python train.py --n_layer=11 --d_model=128 --n_head=4 --n_kv_head=4 --head_dim=32 --d_mlp=512 --vocab_size=1024 --activation="tanh_gelu" --norm="layernorm" --norm_place="pre" --norm_eps=1e-05 --positions="learned" --qk_norm=false --attn_scale=0.177 --bias="all" --tie_embeddings=true --parallel_block=true --extras=["capped logits"] --init="normal" --init_std_qkv=0.0179 --init_std_o=0.00381 --init_std_up=0.0179 --init_std_down=0.00381 --optimizer="muon_variant" --lr=0.0104 --beta1=0.93 --weight_decay=0.032 --lr_head=0.0109 --grad_clip=0.5 --warmup_steps=200 --schedule="cos" --final_lr_fraction=0.0 --batch_tokens=32768 --seq_len=1024 --doc_mask=true --train_tokens=140800000 --steps=4297 --dataset="wikipedia_en"
Each number is 500 + 40 x the weight over its row's rms, rounded and kept within 0 to 999. Layers, rows and columns count from 0. Numbers have three digits each. The size before them is the row's rms in percent of the matrix's.

# o: layer 2 attention output (transposed), 128x128, rms 0.0974, rows 124-127, columns 0-63
# v: layer 2 attention value, 128x128, rms 0.119, rows 125-127, columns 0-63
# up: layer 2 MLP up, 512x128, rms 0.161, rows 0-96, columns 0-63
# down: layer 2 MLP down (transposed), 512x128, rms 0.07, rows 0-95, columns 0-63
o124 119:497530491493522509491534399540516522505496500552493493459525496518531496573507415469447535506568485473552425508466515436547504514560481494536459504504503458434455500534532483534562527540485449
v125 122:485458549441527479509502530513426508530500506523545542565516447502613503475512465538414456449523486496497538490568453475462456565481487439480483485541465503481537491542501484564512526516522489
o125 139:506531549563501508500524458524493538446437501537448504504514538478488443495527438488617538477546463531480443437463552440553501506514527561498478485459535458472469522463441487488495548517558490
v126 127:483489541542537510479500463496516542495571432530419476502432551518546487485522507485466541483469485524376558567494510456445544496583496543436481479525561446517500462469505482477540478484546475
o126 133:453557485496494469510520453445408555530476515482557487527565421458500556502528525493449485501544517546557458449474518471527475530473474511520545461495381521558470580526472497582475470478516441
v127 116:464538504468526621460504542505449463482494542509462538485525537504495429551570542420478496513471525495441524522465572524454454478448510481550561479555472523465391481512532505514491409490526467
o127 125:517473460540537430445380487423500512516534447492564463513501453473533556437424478512533441456498458475544571522509419455562536526569519531514477514488508453523531528425483561500481492541432549
up0 098:483455474513478515543472527514515509463590518506485516427496505523575470508445512502503604560493489526499424534501492552408524528476576440483500507394520531520486493545477496463513444474483424
down0 098:489505494476552506539469503509437496555484521516520511508526465426477479467574528485530493516523472418494544531417521485502405498483455632534477474546509587502481476453530506455504476526529539
up1 106:517511486507464502518499489491539535499505477437517477540477467462505511458530628516522439529472548478459545518479489537557472446543504507579540490430439536560509550536472449528512487462506531
down1 076:494487560506457497493429509456541500442501548493475522552474452497428483606481509511542500551500478570477478569491524523531491524528481482467554501449402539590499525476577476525481484581545559
up2 115:494488487440429450495469546524533570568485441493494505472507502497523543462474492480577480467500468480445491521501505460534436551484507490516546524450519522550431491606525506537495439444537513
down2 095:504452502464457474460488470527575513515475443493516462484490525516427463519487524459499569556514461510552499436497422516445441547479592510534460490513487541564475496590441544503523454492515538
up3 078:446430583480560391460485528562559441503523457520507468495517497537571443506402492472500462491488502398541477540535443487541490550580502533478489465418547496505498616556489500523536490512512533
down3 055:524471495443511536528493528489522511559565439522569478571488435544504468374444466580473484499520448440497470554513453517569420569560466506480525516465529490442542525557476544473468551471535508
up4 093:469465533453486569444524497402468535496581468468517517486517536403456485544570474541453519489505472498531498531509527512503455477511495528473504518545556513516485512491517485446511605495469465
down4 067:511466500491551512464527517535472553501441446576523458436481490504417466543508440518518496486545452504519500472525517492570488511461455495512485481416528522431585514515535526494496578554474523
up5 113:541495493482513476526504429505498441497451548443475541545529481502494423455519422438526491427552478581528478546541517483537570495553508463519470533498546551541456581535487548421450518498507525
down5 150:471502491515501537444474558505509520519560442521514409397485520485506553542470521595474507569502526452463500502433517484449482486445490529485525507474478451448515471500545483579555458520494449
up6 092:531502542499511567480514490458405474421436493503559479525465497411511484465484458588500486559494426531440480569475537511522526482517449532553475490577506486469496481526456476466490593496423500
down6 061:592410505515472571480524491567531507430489468487503534525502474546576471481531433480550454471425486549477450425517521493548562541484475548497544534505565471514588449425489426587466526504457511
up7 082:535517508481507408514486529444461516466462493487455516511480536463522507444491532538540461556539458461490476436459499490490555487456468527502540533463577504547490475450618506485448481510539538
down7 076:499439520491526437423462554530519501484552489483496554534470509471504507505585523455549514560537538521479465466458504546498438415525519446413535567532459533569594545546558452479455492509473387
up8 096:522533492469496516502518500514556445571477452565523440451437463423492594536504538619518477490541488584526477593489485499485520509485528527519446477512467488574524482507502523537556471490504506
down8 074:530504495538508512527460532520526538494468540405473519564476523546540467486488549480515530513536470504482512462476475472582425460560484536580554482505478513498524448573521489502478451476523487
up9 102:462564466558435459463560459464467562513502465477542540503482540468511502511513525537443501543543494418493604517480486527516470478509484503504541484568519497544574449530415510505437525514491439
down9 091:566505473556562531414460498498419552489410496505459477503476488470488492547475505493432554548472545375495572455480435489468527506553500569524580474513494484496551479530502540495505543497519499
up10 089:520393521502474437523546505465541469526455528509492558491520508438576518606502435461458499471523519450531422511449482544450513455505526511397532478547499582526445496504515484524517517485393546
down10 120:468470465490489449542507437515504519490470518453537498475541426400517484566443483476464442473480502478491497439500512492499470453535565509420519538581502489470492490489621515528526500451491471
up11 118:435530526466527477588544499520502496536468595544508492469501514480480551461459515483596480570515455521489502458432509528518479513566563482433486473519462480501537561547467511444501456562574506
down11 105:502481484508482430605559504513430495477494524463496484463491416503513529508493514506527510525495485499528420543536482536498525418577519512533471474475487474524496477485531518455498432491433526
up12 092:505404473482442482462522543485510474519480517519513420570498540493494506555400513515468496571510527549403536535520440458545464530547539507415488548513456523508564435539513519526429526470458512
down12 121:446493490564418551555422466532486489487615480560502538507475493465577529500499413469476490540526550490532504468532479494475464442527549563504490449500536508516535514495434426439509547470497445
up13 115:526562543488451497450470441486529511515600461509466469565489554467525599489520491477476513453482480521498525570494475456494489487487434501541496476538454473537415465495545543470519468449497487
down13 099:577539510491509526462498411507582519451443501568450453528469516431442491467476496516470473493523515474508517528576482429488499472446482568527531473482496506566375480501536493537596462479486497
up14 094:458518506527540527460466417472531462501518502503587483452534456460479578454507458572618534538441473515483470471534465507548466505493522568524492513541471452549536436489530459478541515476504515
down14 071:496470512458536523514520481529553529418552547577608490519491592428547514543539514531456531490502480498461452532507536559448509501487477563424448513516474552492443411561540465478478508493489520
up15 110:489530443499549402490506547553479512513471526460516459492475477509460555583477505481498595508399572483514513457490455495481450497502455514525507486424446556591514486529538481548558498555495463
down15 103:504504459568529416489480542563407511508446499466526528489485430555475506530487444510476487497501486488444498409507483440475492521544476477500542481399474522531516481477576535521485539566455522
up16 105:443531460450441554520534535563457509538535550499476473583474516517557556470538503506602530446466451454528542452432560523519476446504518509489486454477460510528492434486505477450580422485507561
down16 099:505489584456490550507496509471489515506437536478477516494516447457556541502438468519467497506551451530539557542469649490445548523595546536541501504529485470463527473445482579536579468525481507
up17 103:494460488492491503441496464500499515559533507436517427509518500570443502510541429538471445539556491468480528514516486454492453579481451514453536518485520434456519503460501519496504502495447474
down17 087:427406493456552493532480487492475516508446444524455488499504492439541542535541517485511531494502504511496479457489449510544468506489508549561529446500484515526524454518493576461509512561582505
up18 108:554515489486501464594536503496539512529390534504473537524537454522484483501580500511556545467524476565461492504492538487478514495485467489558483450415499544499448479516496442465531474475507589
down18 105:546496485444481510474501453465512459544545503528543440452483469434540517559440497538522467586487468486550487467497486489449581555500521504500482540515442466562432537392507522546460482534435461
up19 097:474522539485537452549473460535461483449513502536487497515474532561509487450547502468422436487399438491527495568470553546519554485495478501548507555544495551507495399430516501519515480519486558
down19 111:507484537479453531565527459471488495504507468426497463523519521528518456492544544531515557424553447463420541483487501481445524517509510529442475433483472484513602534484455456483517492473484571
up20 096:515505409500450561486512474562531575491519522457497482432487509512495573532505464465496567466520548457503421486527528515428476570514569487399521459467418468489538493518553557495527471492535520
down20 074:460597490496513491473473495482469496578534518499484495479524525507526489529459462480509468497528503512566490468503474524497495452511451508592500505435526526522483570552505552480476531494522588
up21 091:529434557502535481497487488482487498493506487538544412570515487495552426495444490444430475523585468454444507561484579517492491494517457459491524501445450585520517551624495470541506490512497465
down21 056:553489449479503441505525480507518517473538409527581463467509432513501516445461526478474390446515461446576507518472502528517522555498547516482569534413544524508582543492515473490580509459451497
up22 100:476523517525486441552535484494492509557501465486527520454562498544555558482411524511447529386533501468516479405572498498428573385517514477486492408566503535500541505487481526457507494491520561
down22 115:484466439496510576503547440518452419455512512536472446510520537490566423518476525530523513529503523511606472502512548503470470492492529502479500476521520502516442522534497501521458505464547461
up23 103:526459489517492520476473481586553508470520515504442529475559540440531472581549506531553452475538477460562458492495496508455445534516498493481446484480471489445545540496437475446492537550466561
down23 092:450489498530448482516472421540569508496457483503430456481531512451451495553474494526503513467430526541524527455571556508496502513505537488497437553570561500491513517568419476400504498514517539
up24 105:524455530498517513531479459440567499447535474506540541500554425483508401559583517471517422474461491518517548503463477464543516509492452492499484475536500509536510569508501468506483538494427486
down24 107:486512514435524510500505495495485492562557463493509489530472595451521523503499569479536530514498519562463457531445544538489526418476490479440526481459490553459560528492503511462506485526501509
up25 088:470582537451469523495466459483510475509456470427473498541533571534497596461543530564460475453486518440514459464492508411493483525538512548529441482520559476554389453435534470421563529534534487
down25 092:610543507464513437545431537433525473527545477539531529473495459494520491521515494444505514529440488503518553479500564539520501542449509464487485537530520467570445489494469510446452508399568399
up26 092:566453546520525533460511446447492556479422528399508479540503514491409521491532440535519490498492390571503507533556502502508504516555510471524546551499544504481478453609529444518469459483484562
down26 110:499572483414549538468516538524481511491545537478481511462479472518468532504561496512567487513460553559521462521537506482459463556495550489493481550436487532524544437459479479449519520447425518
up27 109:513500469465507511485463515534549429503493506465529488451509530527488614519477542531518449486498550459500539512405559466481430494478511469508504430488480491494567539566508529500556488486535549
down27 102:499530551544468545520438602494549450489543503533495489477493541437546535463534442464504508507445450462492550467397543501476509551473417558534454513494510486533440570473520488528495508511489557
up28 104:535520499469385517443509502476487499498513548476454474555487481482538569466559539484541497477454471509494524524524520422503490438517405490525508513464437566601558501493541578442503510515489460
down28 080:492499482490532449481466546602490455462525613481448567490504534496454501441422486511462532551496546505417549517554447481373513511536535518522500486479541617517472527411496496456502500496428533
up29 112:478537484483464474510520481479497567438443498563550461486471477493550543558485577439567462513524517484474485534398501469512417486525501427482555447419467462515532532546503454497468436546462539
down29 114:487475515495490469524458524482478550451500473535563513464487602468538492490477528502496523546502486505550499527506520486536464423492422468479500462476513510505504516470487472527441585585525466
up30 127:523463485484518487478507387470543376466555487527600497495513547501523544523431498469449505477419545531496496499556531488468529498508477517486532524532509422505448514523467514502538482443456522
down30 069:561473480542495429492450491501526379417535504507569483412458478520554577502454543535505495510507532570450524471514509488523560521487474490532490530508465400510479544532458551503469491447444576
up31 092:580489558462497508513472512513534600506502469488507495500514523431537460453491495454426465554562577490549536547462506510521470460436508527488504532534524467495446491449508564553524481460585501
down31 095:464513526439476444479504501480466439494523459419495528509493528502480509487544458491485430478559500492497469472628548525537543549568563491483456529462443514478488534467508482482456567494513593
up32 087:496430544515493509478526519549516508498528482514492445467469493525448486559456499374548472532503484449529463440556481569480510473533499488515559459439520468523440505464455518477553497529471423
down32 103:528478532551531539475461499542489544559520493442580482540476516529467524558498499440497434505508445478475506426524470508505524447478501474565425515441405496522524478530462543521463415507499393
up33 095:549432515541507407422523515486470479458461545480501495502436524530590416569527506573455439519553463472502491512450471435511522481515482545479480571489457547458467481473469434458546539561492463
down33 106:461491518487481483552489496498523507529450501522500483534502449483485549488485510431453489503514552586559478475571492510424424434476505500489452526546603517521504484627491467516549545487547485
up34 109:459479533532494508469497426555432518545537440496460493498468541453486562474507515476477527422515522541543512527451562539489521435533437472492468543483540529516589537551499501508516429540503501
down34 114:481573504497480462466499523465543456490477487532550478513512542539495452504483494490493487506596522489523537486535503408502519613561572491523527492532511403494462463460458497471519524524501457
up35 111:554394495495431501437495464456480459466501459494482455470544436509471528576537514501566542527443519535458536574508504476452474504483443527508505530590582512432486457474553539469542515473440540
down35 074:550411461450465475515495531480486438470542450519443519457482482504421470554473576536567543487506546496481512460507457520469496510529469518497474464473516502525457468509510556508515569471398571
up36 087:544408520488512536493458464513467464457470472514531488531464519502499449504504471449551536572506541573462484444523533514486445543471519523459515522510564477532481529542480476466545552440532477
down36 103:528474556420485513499538551524521486489444522497518554568511502467448492445488548511493505477562465479573462478391531555450474481514526525454463498465471552464421480495481603499523517541524481
up37 107:622504529501421567517538485497469508538504474484447492513427484453503522552565471512558483516501424461500490507491529450476500440531475448503473508520456509489491457450535596374488562495538519
down37 090:475459550564528476499550515608510476493475477565497495467468524484483425566533460549429491458481473431541500497516546505435496538554510550501473419479540583437496468450455557450464511537417540
up38 091:543534526560498469459503444546531513454482469548475584525515547520469445546530463533487530458524478514480451473447386493449506495568447516547458441454505490503391477559482478521523546494511514
down38 112:520568529417501514437497559528495503495521471480501464460503530503488497511474574451493447532518432516523461476471484462419524513489544514491498539524510454582515502469497545558555460494494459
up39 108:493515529487445485438531492424503465532557441482457488461514453531547505499571551491461468492431468440475545489467485464489411522564512414540507481464443434512493543513451498498507505481520481
down39 101:548445533522586564464541411510561416460443444457459424546554501454459449462437511502510516491482548508506469498487485514500525500551478500503440567520564495485514498494527581504427488517400537
up40 077:522591481512475479464464485439524535487507492451502480475460474471514508448490507508580492560489439494516516504446469459485517497504448515562521512531460582472477418459523540430512512418558492
down40 053:477459518512561556469456477526507489520521517531463503473536501510543554445492470526540442461547470500446476403482475510547548520511496486571480465537541421443517493582455459461548587550529479
up41 077:525437466499532470475528452524586539508554436484506508492565513483522480554426500428517527469476539448488424477494456507465515543549547526482469504441526445505475465560456538545541464547511465
down41 077:488500512501499543527519510491457513470542486450416492454430476452449438485606523486504482510503427503496538472564517509498417442489475516533518470581476565600537517429508422459545529497538497
up42 087:493460551537443607550527543502487459544549474463574461493510476506464539507535503457531483470537486465481518566451492452525531549540513442514473502463489479527587556479480466506514455555474572
down42 076:513485543434487415538437500528445519455530517496483541480523411494557457433483498591502510549473488492513540471494498517513461511576526514518504552494523531445475480525518528536536534449490505
up43 098:448458487516511509458452486501533489527531494502445515534491472497519553468530519458450410460508528452496456574512454432490501530435496582544434426519525432498472438442444514496465543485441466
down43 103:562553490473504457502547550490470467449468476525472469488528444471518552455505556481451424498456514505472445530496469492485520548514516470500482494508556520462427556490493552473469547494508555
up44 082:553531438546478526513506501447489492522503524467558458522460467404527518450511540523555487586471463468537458482457526441506514453500474493544536516465410474477511486492482552440458609496523512
down44 043:481512539528558446409537473540504509513427528476529505506506461433587494528436450493525488519565504529469486455489526505540507432472476486480465470476457431509495483577544487527521558503529552
up45 136:414491421533559463575580582535527450496468558448524491503518493530492476479462527526447484504524594536512452466472481606445501525458538524400532531507516496584497573510448462528510466519516537
down45 058:461515437533494467556537560487532459461491556430514464512533518527498514521464554522496459495542556536476439462451484623487490492426497516445523517500486450564476552512515459545494518506541559
up46 096:517450540506508476506461497515528504373477514481576560504448438485612485517511559450459497468534544523497491565437482465547563495493455425551415464515453498518525506461488493507460563482541542
down46 110:557517468529467468560501492519458512504502550516444425530508516423491516446504548462497554511442550480501548519555433501573441495556455441476485482416514439526572487500494468477569497527438525
up47 095:510462429461627424443506490601554508584511469462457509502548531532511500478440447493469484536565497521524467468514520526483526508497532508468523445446497596542508477586533535567501506511534482
down47 106:521551503501412580500533495562532477457497507491466510473464586536521523519582484469500485404452448516447535547513466451594442544463558506559482462522442512515495462487458471503493570521438518
up48 096:409520531532503476545447541528490488505441465556495514548513453478483512549568567459409460515442437466547550531469443484458525465462478510543529478553504520522530508514560531423415479492471551
down48 107:502455418480448512456529403520499545437552432448474433449527473596496538545533507529458535486503574466514481466469546456475487483621510505498528491457487502454499510455457498441486524493449558
up49 104:516476428469442581517455514476442547489483565435529465496473469473551460500428484584497452571520517464519546555516559558458534494551494463547530560479511462482518509449542491550501484501534515
down49 117:493414518496601449434550514491434509565515494545486490558414503494515489531464477494528531476534547493502511499484566435461618458427555471449542495528470510417496487497500520530502493472481507
up50 104:515487554477527474502491551429460436491537421516439440440556560516568545489508503431516532484497483490487511519512470500536470499450499527443503473501513472480464463427514546554493518502458590
down50 104:548467522453509459515459533499482415505547486475421552425541522490551556492476556427488507493475445515501495475501514507554492471476496480488463468538559531489459413447536481591487541481471520
up51 097:484493417520449499462437461505447544508547499539512565488488485452595509567475466512484506522571509538414565483542529514549515457465542504469463465434466547519571488517458506490505458501542506
down51 116:464449450576515523470433509505434521451509574549475442606569515501492525456526518549456539489531522503497567519542480509494474483474497536447419481527487545481525429486481451441475487500520480
up52 087:483491520451408534547519555568519488478522536481475484536425505498491541568503500493466517507524526472479453510454552546470542490519539441382541496436520526500506561495594472500518474486510484
down52 061:575513490514579518475549539519442512521467494477423514513553451505409423426497494437482519577413521510443564511526523438473425475457482445508449545533534555537558491455484518480560514506496516
up53 084:492497415570506451460478540486462536542500511513531507463500510537533509478468449594538435581553447586502505507505518544573483564492525488458627548476477461501468515510501535515497549538469556
down53 107:486516493478509514524470451441542471526460524512461543469514518555419520447530458552500491522464577523498505555486539491465446472507451494476485534473608514494446575481459530470560517530501494
up54 105:441580508474532574555479533517508491488532539487519500478541515430492643399500464497501456438501507466447473503545455479445478514542473498506467501483402419564522519482544462489475528533530562
down54 083:473515410474451503486511530436467463504504506474511470462492401543491471477506429450446542529569482524523476465575496517438543569561502508501512591486475445515523544531505594445497413553496529
up55 118:512478446505436507473485549495428499432476514429564443488468544513535559493518509545543449527419472487494511475529536556480488518539531524528477557508506353477571500406504485519513464523531423
down55 112:440485487454573541462532432503498493522476505540501495478535515417477398508538498434486537517526508525544551450497436472531551476501513470476531423475519470512481496564467460470475580524521522
up56 092:426562495508492516510456554457470461504504513488566536508547524506597474583523557468454515497478498483559460476447423519483471500534542503529562460495393480516610585509475467445455453492503528
down56 130:455470482530539475444513484578567561462544508510494529526490513489501446528536465578572525424472514564454484487528497462501491489515463488511396544485489538467378470449479522530489452497483471
up57 121:485517488569498500401513518427520624543534454567476494474469479548543503510444559461510468509459554434537563413486472487500474452506494461516524496487408500470530567573469568520465441478442497
down57 147:520556519517490422444521456507527502500521563522448553573500502521551499534486496469541434424520505429542509505495482486497503472498560505440507581503517480471567524499552554520486475503418526
up58 108:456454496383602449476568526497544465484472543466500488530540524500498487431498448535500453514506479469541484507493473496474450452490534480503503472501558481583437498450510508503445579488498407
down58 094:549457522534515479523532541530484547514522444428469504525488496473553425545533488477513552468457455472448474530552495490443492438445544469465464535518543490527530507444482437505468498530571442
up59 084:490496496413573480421501471490482410501503542450504487550539547483518538539435478521466495469514479477476497529495514448466498537494481527474592562502493502527507505418417467531548476471517469
down59 109:484463465429520478509475439480463564549430497439408596500512511486518489499527534554526424474498457481506520444491507449481487493499560518453486532543497458515558528535546508498586577557497525
up60 098:572495510474483479460432441444390505473489553436460475571462523509479536528495484530527566571406522472431503490532520480438467471519424489534543475447501540574464539456578540515484492470530544
down60 072:457501494510533431502494541488441488506534504472580530536529549546450521463575494492550551508449480425496549490530483516473481417545457481467501528451508600627539554449544526496507558537474504
up61 112:548515445500429522524487537484513570526520634431563515504465447494492557473498463411580521523498488467487543470518566479494498487475498458494513521535453485486468431490470535557527540541518518
down61 121:555478500501492449530531531501504524518480493398470487626529428548402500404509526557560475501556530539475474503504523491385596452436511507497509495484590503539539460461536433511512501450487433
up62 099:489454516527473543509416448601526478442444506502538530529469505475517461516540445433515569512608509493546452495532469475443521557527487472481444504446526547461505501540464482463482541544527535
down62 097:503544554412513549533514476512469517513425474551546451530457490466553417479499448471505501531537506464542470467542492469433517553495450504534576482498515505499562479543416467478453490464479549
up63 099:484559453488463544501551441486510519501485515435491510402489519493489560521494519464525478507468514508395472535438545472447429431454483468533479532522396492455506470477515455492478463461513515
down63 114:459444470515475507508466478484445520494526499457503472502482549531420498450429438441481520501503470492474458514482467514408450512514483446448517477469452494509442557549522486475472518591471554
up64 093:462548504489410529392495421449496441516533490513546489494516483494448466609572503491451558444547482499480566453546476453435476521501464455537522496474483444402529536423472520537455486507511489
down64 129:425495424457506569467506532479538469497456443470508529513518512514558491629575482512406554503485450391521501482461503434515449545466472532489495434503490557454517505550489509560488498503547535
up65 105:500506551555493563514500513522490497439553523545530485474540538406527524472536467543518469458514501409481437514523522510467438488498523527525476506533568516520541591485539471501445461473479508
down65 099:549529455475484496448488533488532545560497570532527537536419454526438509559514396430549432512510473497456483475555499502557513541425479522498551541488466525489533512529420517543506494514453468
up66 092:519518526531492412540516513459480532498435532388539461558544471540469573468493528552510552498421484482546535488476532530521497487550423523539475551483472569542475416537544542479555482413503516
down66 074:514445518505472439473522433493549500466461448450528436473493498467548526558471499524493575489468552493531517531601529485540472481478550433508448501466502517518534493494512506530481530423509492
up67 101:494495521445476489423585513472483490522515445496490529536494525465446602514513512509551505489549449496486474517563437548510385488518514569540540453507503457528517467480493517496476510529449565
down67 118:517569474496566526511519513459562481477469530505556511540515476512458588542551454479462512446429413471481423463506471564545531504547575523472559481543464546430512452510561493410533480441559555
up68 097:460475431522527460445463502459503493413473544485593508531545492486527483549461524480496450441503569491507524506481471511511463467555415531496555518520449555521505588520450472533532478544402483
down68 049:466553470546546439452479477503499496426495502464560458524567443481485543456446525484503509481450493484459528546460457524505433521569511481537548552473428530541543556456470519506532456567448533
up69 100:448431525477463436500491518493546498431457488537488579528546557512484494528468531502492568454478492542527505484473558523514552495461498490491474424567537528503497526535492485476561501537436568
down69 119:545584515508487497496453484489441452579515462431509488410535476500470539560522470454544470462575487512436514533519546529511500538549511485507513495477448526474505467543445460534512526510533390
up70 086:446493436480575466542509513515494478551502512478534463505550407508529495546440534513454492481436562428519465544469502470511510531488525519503523469494476475521538464575477538513560530498582474
down70 078:511521567507484530480511459535476469490513529458525487504412517452416554448546538503541444501542490548555497487547485458519533440557503472520558481447533515443485533442544477523454528554453603
up71 083:478489512553464520501492591475497579383477520424544508549505462429564446502528519542533438523550459489508560562425506485494495411502435533517523544522481506539517459470493491460518501501533470
down71 041:442469529517548517483503490467489574410475574446463511521543495457565517504464509505552487502501522540430543506405517517543427462479520539560468533603437510548525475488499482468563536514468580
up72 084:462449526534546456489527505425477531460551548463472490485553558575450508506499482514530430525526453454546479518499511513483531470560517533561529478429425564446510464524526506445537483515427553
down72 105:442418558534509460481468482501545439482525454528438566560464531501461455494605509485557490431482483490510446541578508458430565568466519483480450558509487532471468536507534548511524543542505539
up73 112:547533439481479530492519547467536481471469495554559467547519572510574565535467457498550478542430509500455518475475506541487388537502468569424534514480460497555509481488510484484551425524506450
down73 104:514545492527488476419496479504536522471486460487498520481494511543502525430501495538509532470527583479390607471487493537498382513486415484462545472485451463544563499430467520478514480520555544
up74 100:479532462532451544474486525540486462440523497515501489554546496410558589474520474568510491487442549495493522484444588450490468460507472500507592475555507434518570470624486483488590437439464462
down74 089:579502493531503466466503473499449492562456461433482457470486538515518481521490529590518471487532564536508470518502385512457516511473514484590450549451528515557445584458503548528434515562484526
up75 110:523506536516520474474510486537438527519475527533554494526458517428555471479474483486450528566490513482509499562462544572466474522475541494471492525517515516575484506487451495506529482518551558
down75 132:532535481526508476534494586455436483451497437474479507504532464553538476523541460591471477525539447507581461513561498502464435495481465487487475535476508479466453516479474443504535495495541547
up76 098:410487473500426516523424487510567518525507427458481520458498498413536492501467551557482517593562460462509536482489502485481520527465461405537463468508488534476551482492522486473494506426568528
down76 093:536485459516417510462450493535624481444431485503452458528485518458491540555547455539527518430459511455481523548486490492515495473474474541513536491521509525517545606496532494444493475506474498
up77 097:445490522524521434504534423483479420467450433598559446602513524441541500530458519466441529550509492492489484523500475526509491491502460560524575458563494389478513539503452472536452462492440488
down77 124:501450574577525538469470510488469545534437451496490429571468451542475462519462473545514532513497530504419527539532521509433516495565561519491431470578550533475560450508481436522416502453532470
up78 096:497465528493446560459546510488381465523511482509401509456446524497543496518538510552446529519555535465470539559506522528514531571479548529502499477546528519487482474510557550489446482530491451
down78 113:589514455478528582443534507429368475548439521514394519440506503485427475520445538510474511536535513534454492528515373563497539540499517559538517496502529500447459516532528514494457515543495465
up79 102:492580444512478479466455470444467481504541534404514511553484605470554576562483483503488438516509494520532566522568462490437513581509443507465500472535499544480472445465514476503497521456464492
down79 070:563546435480507523537451478486477453572497568428474530509526453439513533503471488505537449408476516570483483537526457474537595504411506488515468507537457478530468525433488480469529485514458544
up80 098:469520479503577419576498484501503484519462517461553462472494465560444453488535473459475478499473507496513523520510527503499504548527480537490552501482545480584535493537576448459519518452569525
down80 090:440553464497443493481499500444508524505512477460483474477474611505507477506507484529493475435485592518451571462491509493492569536639550550492499566491508453500547560539617450482466452487517508
up81 092:464515503508507519486518472504445528590480529461537494514500492484530449500438503538515528553525505549486494497520424510522564446453477458564487490533519391514477502503465503511424541479393527
down81 106:504443462473462571445430530514466489557472538438559501525512498533519528465587516464529467480502463482434463544514488478517436592542430446487523442537536496557477531562455457514540497472559508
up82 093:497480565469448528473494488549499443523561480460483543517520403480481542553474470566453505450497563471470471600495514432510464433527502463455552479537487399505503499477518505478530529480451553
down82 070:516528500496488493473549525484481541537508518490423572510488489482425467469438490503451524432422492547551525530492506419504522498490481448530507477529496448529457494572515583458560505514478602
up83 071:486447464527541510475501498493575443438532496504458478464596505547496531484492449475464492478474520429453503505557474508527480448536437482488509509475560451490489497484555522460521578545531478
down83 076:539545556537500576501451461434432570548470468579498520466476528461478427592543511499559484491499480449508468467509511472525488445481476475489460540531500468484516462493509490546472595471458443
up84 100:498536489495440443433415556514547495499492464478513428445500493498503578513489554546465499522452384556489542483558515509532481500585473495533487483489520439504499464510586545474504504498508487
down84 099:474430500551487509534552490449515512521573489551507548601546564474565449492485420522504560436461457555562455472527465506449515507435516532503465507509463492476487481541491459503484527518566488
up85 105:576466494572508482444498495508502543477548429505565476544494487498527558555519491495488526544457533489373557509493437515485449488473520501478539473561457476510505558445451490503467513536451405
down85 124:561492439513462486498524490568564523526522481620524481495463443472522586506553512490450507555529557471569458419557466537538513449470489508547513531373523552489501486506510560508482432462450472
up86 101:475523470478462583476535507527508431406533490509488483477451489511443502507500528560533536540527488503500413526487455462487453461536486405459526498476431535471531512533445479503527533531472457
down86 115:459484537588449543548506487462502533558524534551574563575422501413543533525461540479482530491426538486444485418509466482553510462488533516522479413478513491524521505518541517505547562511518551
up87 097:511483476500510516440526468485521496492492544500478486487475514473473563485415469487465520645502559488454476499527485530569473546516515566468473498535577405538500435493536492503524551525527464
down87 102:519469518461544518444488473478556531564471555490499473432570476517555454459496545510547527464459514440573460576553445507429514424514480508503544557463577521493520397504453513541521542514455568
up88 090:490513507524442501477441517461451525517553487476562510482476499565515464549541512524534493502535486531493487473563489475493567497533495558485473479493496508545559602569504495478512470445481553
down88 095:520516518525501447522549526441618565514556531498474473468471509542507540482497503419521479520449493516483468512489500479517485510466551511583453488452477507474526464476470496557452525437569570
up89 104:519494485508409493504502541496456529514526461474495469491487421555533580505471563479504513511434590490473542437467569516499527457396495459477535383485523425473498496549555477548424446513524540
down89 101:491478466478494515448427448535489596471474486487478459457491483512497541539474512465546493470489552479490458567516522526395495454423553577515453522543601519572551528552493455563549497414546503
up90 109:551459546525453475509466527512497543484477551476526476539469405449510510541540493522467473531456556468547492486474564488493560513449418514568541508530563516530536546500531462520446466490534471
down90 113:510571520441490430454510424439529473547501526462482530467564523482535493505447402424499517496575530524503504492499406548515495494527536530476459460473508487505533473534469467417486524447497487
up91 109:428457543525538500501519528523539567485553476499517491596508534485472522480499466366485430519516545562480526524468565449474472517472534493469471485534508448480518501540515517446584463505534491
down91 123:436512529536536462525476524494526461457469589481503494472531522447512562477507475428460508475579526511496515458483495474459507498448555502466508490503463491467537501458477523497474460471576490
up92 109:552564497520433480462475506509493453427519492474536485498468534523491508515539475490552503539497462447436537477535479535454565540481459537478528465556541480483447505449496538515532533471524464
down92 108:589495522547455547508505513501512502554568478508622482506507504467511459560521508473454516500453539454507512498458564530518480445594498529508524465495594485520561479436555499457539524527401498
up93 104:472538522442483524552533490541499476551568531461441499460487489615521486533579452514411488549496517511477474469522505502464457537534454458449484491513521501513541547565504468523517521460495416
down93 099:476478476536498436495444527445524477418480486468547573595555480457496557475465545480479491484543462550506458515467450469488484491540613503560456550559535502577486428434517471462501521483489570
up94 117:521424513435486485467481499513561485456536483495462530461589492455529481493497531586531505506499454471512518409511509479479453470520499449475582487555422465457549544487483451428475479529552521
down94 149:496477497511505525469475472529567506450453477516376493433558474521483510469525561538519505499423450512584545399504489477468514540503509489554477526587513441463496492522368566472480508485470544
up95 120:404515484448528536499505545551527532515532535480434426478415568471551579482500517543491473467498456531507542505475522479467495551528535490447437471538541509534458483568515509508503459501528501
down95 104:435444527514548492486579513516541533542460518491517433486439501481519592474540487517467483488536514520458560497433500481421465467467507546517425538580558452551505466498516512463511488547528489
up96 114:451448502536477458386466607482494449466518464520546488498464454526579541483543530583527419507422516461556441510494517547507525459487488508571535508479530447487517517490498505591481431469465491